{
  "n_head": 14,
  "norm": "rmsnorm",
  "qk_norm": false,
  "attn_scale": 0.177,
  "bias": "none",
  "init": "trunc",
  "beta1": 0.9,
  "weight_decay": 0.12,
  "lr_head": 0.0038,
  "decay_shape": "linear",
  "seq_len": 512
}
Each number is 500 + 50 x the weight over its row's rms, rounded and kept within 0 to 999. Layers, rows and columns count from 0. Numbers have three digits each. The size before them is the row's rms in percent of the matrix's.

# layer 15 attention query, 448x224, rms 0.0754, rows 364-447, columns 112-167
093:546499549559415535434534461533462507568571539445476486538463533597544457512589544490428520545473440501469545487632540458520517491582432456448574526542500402430535564406
072:530447441533568542480543440526514486456538515526444517475503518409588528577532443439573515557585461480571528514428455468462470390563475594498429484537505586428531580546
082:463523485567520485454487446551397479592481528533487523541522503551503445509501461526519613442558552482557534589462526504537504464562567604578464388498542629546473462666
078:522532603529549526540473378577461503441600524478480510517529449525467536448508518419503591481448473553566509503453548443489518527488535609466406486536469502362467444625
077:422451496480538490551489504509547488521413528511473511402495465383409537523470551416506488502566437559582491539505488440528483509485457520527461502448531535490464518578
150:530538504512370510443520414525518464529578447480499468551498529583538419474505479489466555577438467477471510462557535540443551490580471516451560577565415488511524551455
081:506460419519472448544517434498508489493481544540441473544605530499511513409497445526490510530556558558448443406429497510510524441452542557566456506394398615492480522514
078:559479521565529454528547457469530521501553453561487617505607494463592524519457465463573372419601419375543507516392556605507429479495458491560462495438522446458460563521
081:537489462569496520508480593463490542397506547546474467512550471460578438538551550448498506455448455472541520528517517575459480535449447450439451501438528443516502610434
081:523476544481475506480416473531438495498555502479512553534460543518513417581539542469558514507546465463451543430492409450528520508427461494452453408545540445515478593489
081:510541447458508457475576411478520526526486451494437466514463476496454538474523486579542435538578583532522553588537562451466456523601522503455486453417525522554580568504
088:500529526512443559543449530321497425546436549448545488445557493408458491635471538483596478464485590574372445531368511461456506487411475580438526485512456619542427504409
073:458539494478497480485503444513518509505588543396462508575510517527505473355491442550480509603490522621492505499612529425468586434468476456555523521409460549527494507450
090:536491527525516447487527489490455546473479450564515500371440479507535484558490508424425478490570412501502531543530566630529362439494588502488486521472555435370432566389
080:445442443523454442545511512549502438443505591439548391452493472545486444482473527496497531462505575441526595602568544528441523477519470481507427441525467508548501479509
077:536498509536382475489463483573449551467502575522383477616464464514459440467549457546437518513461505500492474513528487485507618524501563423527452473446536462537552608507
087:558502532584519487484444428629484536492505598481475502630484498480534487492533538428517541454489453492472516430484407404419445463464465497462542507507541495486574508426
080:511509547551548465463496527442462468522593577473542535466487527469490525553520480477491441597561530567543543563501540441445505485455424506492469414605530459500573516499
076:522509430540517449517482456526518537487453543567597537570443553509476450416397499485488540538511582468462540496495602494399512515555425408529417454576484459554547463445
090:505486540483531412467518479498453535521408508529497592466510494585565523548511540483487484405565414596532455492551534460412424514520493438407430490591536411459451555509
169:467522454525406525489563454479565430455529404562582499487554527599512528428461475470510483506534552524501562466542487554461577520558387599512565501552480539544527538479
109:507526470500422600522565427477542438454505476529590529527524556593550485449511526472530487570577504520503499428538511561441551505545374575511526537536416535564501515508
086:537450611551583387470519586517521486575461578449399451495395503480452461545496495547530462480422550451541446581473504453504468493491611427405441486415529449459551532461
102:475520454516424488494554426505617415482464393537566518536534562536497482392502465473562459487491521495489481467602472542437578486565396517490532506480443524561448508461
067:586603511525556500516459519437434486521464544472469512477490442554502556565496522487418559461543525543478482569413561423568485461491609503502470469497511562455634460593
097:513462541475619522474393580478446591506524558438352445458450460410534518581486552505515492509447554482527485528413529447520457485468563491502421428488524471451559462512
089:498515435499420508503591395505570446504566453530551523538531535556511534443486554470506429539568536489423512368577542505392574498545418540489551498498447504600487461468
065:514513567517580470501486627504417525479481630494456503442516446513498482574590446548442518428536438486507401527455482429572429500446618453524503519430561516477512525538
095:450535417498417521516547407516571473484545440562594533499557526510488519427512511435518468516562498510433521408609435583431573501567378538545557557509450491563460551465
067:481540500564543524498394516486405479531488554464452455387472473453493553510448503503516531477563537560413447549434450436618491485474594547488453523427432556403521507543
088:374552401515482574530475514389451503344523520475478547461608487489509508383496479506531457443490444510436453464531482574480495583443482537482456504445478550560490622436
080:532511494437474507494577527515405393494505519540587520473545472498441588568527496585452599436571467485450479526464464498557399513418502468583621530543514527512586576553
086:492558460484426494482557412497533470413464489514581550535528560505443561355491527429532499515529483495455481443566451568463556507510451521570552572535461511509460521521
065:560527567496514401442493487544497478556474492585473522455512493531541456521541483448448477530554442452454536448494553482485455470477600495534500523459411558443537470489
089:550432556516480438482472504446451551577555540481487480486515402462569473604512443560507505480494525499538505656451527417528432496516655537405442455371550498471539507525
085:542540569528466450480612493502497431498497592578532541469463602494480580409562532430473531513551512478550517436558457513434444518531474478551551463491457526554442486586
066:450534420451529519564460411571525535480502467489542496425513497477509485402543589509487453524513468538538486480562475519483479531509432454592454508384528504540543501559
115:537540485544369501457518486480533484476534454527545543597537517554517510434506487438489529570493447511451581435574536524460601492540399527506573561565431497528474526484
099:544535569498500528508628610487525628581553609412501469563539496590554471469421507498385505602436445527553480479418483483444442481477561598465489524533574452488541413452
091:490553543614444448497505442376546477604388448538531470616521493510567412501488441521547437498590572517501452511500556469466479553521521475450568559494378528626523518509
090:463567566488441528524499582453496397608477460518510504480480514478475501504502621494517435502519551534431534478592415563463468498451537373529538477482477485623422526515
105:507482571514572476451569428493555444518510487410507512509528512479513557486412395461487485432458515593509592522482478434495468506541594536547561485506556497451510440582
104:438502552507514501439534423489530454430448509511504472469442489451527589490473491458515483540587427542503541437573559502397467448564522506529534508522485420383570434391
093:503501593553581489497580599414545464531490526462489500624463420447519504551426473465499460603358457576523570692483493426508454476500485493581404447515492510435485417461
101:502515470516498438488628574546445459482465540491556543471501467579419439489427461556406565476522445551522569617515509424595504457449547546499405512493545505548523481542
097:448573478532486455488547420486549400445449502531574500519548498431506524403437558500547489443587530521486469425519481539392498512407426436513583504493452459526483566461
101:473423496547488568432468578616424465528536486470541387443506521499519457423520543444493422615401465489396493586519545535511366492504504533512419557432511489426429501476
094:452477573464512556562571620567551526492562576451470480460501441455494499449488492488454593519385400473555478449489478549462572384476455527510506511434515447419574448490
102:540461477619557473523462456498472489584572488481402516486532542605545494533470535527503491509496606559395591469439476486544517495436522543507547535506474528601513493529
093:500514533561489489499580493532524522443552637458527488505511424545517520476544373407446445576487540488489545555496525394564451426504587460504474442464489520437601519515
102:538482501524533614456463572506502449472513509552460494509488494548467523560358537520470479481553599515410497500418558406540478458514477525491449441482533570578591421535
102:507440589535475573504457491505531452418469482444426525563554560402528500446537474328561379502469383444480503477543499470443509455598519484474521434541511496522431576527
058:516472461515455570529541514461468464393473445517560438541602548570498441455460517600442521493524447488515515506508537532488625456513457503447529511468471500605491489447
058:535455488474497565502436528474499531442544390589563652540480467545479431533455450579557441438570435509535511569477545474558448501506458429389584491440527547495507449481
093:411508483497484476490476456591549487576593540425458427466469510351500544479568507410453494520437564426477486466481444491432481531537534536642444478513517441484424542570
099:482482499544441515540511512555519473459491483489582423581584528593470460475427575549480531496463490508525492419577519558489583408504426484438495612463500545631491487481
096:491484607493534475478520530354449579562523392582419589391421493526458450496563456512549456488526448498493509526442510485511483557512568561566514492542523485461456501630
097:467430518466549442486425518508507478595516540473413510474444502417524503514535433406496459462473446412474529547477476404486489548499609497570481418561519429448517555492
094:464461461528454533501495558581571532439469523487580441568581546564491460448422555587476523513507502492500416484576548580487464426486391466481492563466568565590512472381
073:517485527453489448487475508383455528544442535530436575451456466494514497516515518529604478519541584541508524595549560541531543491460530533483563585480446485416544507472
096:450532449501461581526628584575567474414520510496620445547568536530477488483421536510462541533510492464529478380497503536473525424504371505428471543452472570596420451479
088:488534526442494485500423560402403533561473556502421506400394491490514532560518506585534461459507571517431516574482517473570503463478586549543515518464499556400471489513
097:483497458562498466498542588539571450469472581379576512586484586350561494437397563506433534524485452511546520473566526444481468438505490448454574543495481523451469554424
112:546567540521451448481522491429511520455556535577493553493443402548463525462473480527500488548534495562573459560461477546525478498423505545528443638483470508468490525510
097:485520421520491536487588515535595479431572481490615525544579479482422477410395505464472536525520479541589466377475503552520531432514431451541500529480562511541544447510
101:524530508423528515491434478513369462624481483484380473450496497538463536592585412601575430505508575465467502622388480513540454520477531546562471507450539561472621566473
111:472499513528491512472404408396438492554479447550463443447471409503511482573524495458546529421518544473469491576463421506476532524511561557542483583521427526438434525509
103:521476487476545435503535431570459440547499514452537494549525478478451481549473403465510509459436451379549555512553513438461492514542507554510514462574423497343495468466
077:489445516514541600547470542508554470375432431558640524575539573578507536458453473429461481514497443555588490393474523450551519452475414445442502497405502546615485428575
117:545531511543426553450588507541488491466556506451543443507494542531541475367459593475482559524479369485522516378501582566466487456499457532502557587550470476502465462461
114:393497404550561447438516520589445475430438563429556441545473533478551510565432465523574460455487481554404475535503478432406496548448528504594445482571427417441534531464
116:530552536537521582495523562468529625490522508559475463439438483439564499497558570481467561500404446532505476565445451416523547529549557508538481491464514440553553442500
123:557445532544473475494576519483502537410577416518498509464534484556463506458495406453492515527471506407548473500506551688454464602465481506603504543532553557537441546492
113:540491500513519473459435412518408494628492480533493493417489468514400554648525427477509486562552452469566543599536497577527394520505551540497396492515541514392440469541
117:500520500400532487504560521469462508612433521511446515425471373541480578607506525474585473462564591522514426538411459595541523538467536497606371497479589432462551538552
099:455470444485525463600438504544494481474403553455529433433495523510515515524474551509609422493489452465480543563618531421506453440523529484549459517518561594450382527420
108:385599475502497597515597449448462545408478515588536523511440503511448511415466524504551507469489507534529475479431542563454575502486444548616483639477528563587403459514
109:526466442440505448559551488433551473451482422489516596512539425586412495386422505519534442435474570438563461433472587546491518493455496496504471531446610566508555535423
117:493453410498424398508504517600524501509487515488581501579560511484547503458439569318511505447466593482529465542527496556490612384468471531644521569534453504434475462467
114:503402459460537479496492400528491492516513541493465582562522439511438534520448469417533464426451490508520451527514595555457514551512475472542471539568613401473490515496
117:465468471488551516475403451576449426577511353514551442507511503501380504601491464551571496513497519410464528498478500545524463519553473575485430586585510527513405545533
118:487556470558518492460538488530529590467528587536396520445464489527575540471471507592515516573530472640485444570480459529487573558499492487636484468437471476560549441541
124:405464489477504525500475459485537546508537442505553484454497422529469488530477531450548533472495537528445495518514383592550559502529583554561460533502510520555457433543
117:499462532599483455494547559478476522419512518546436456506453461536540498390542484438600460464484497555582495523563518527456525580528481479662480494550518486495527512577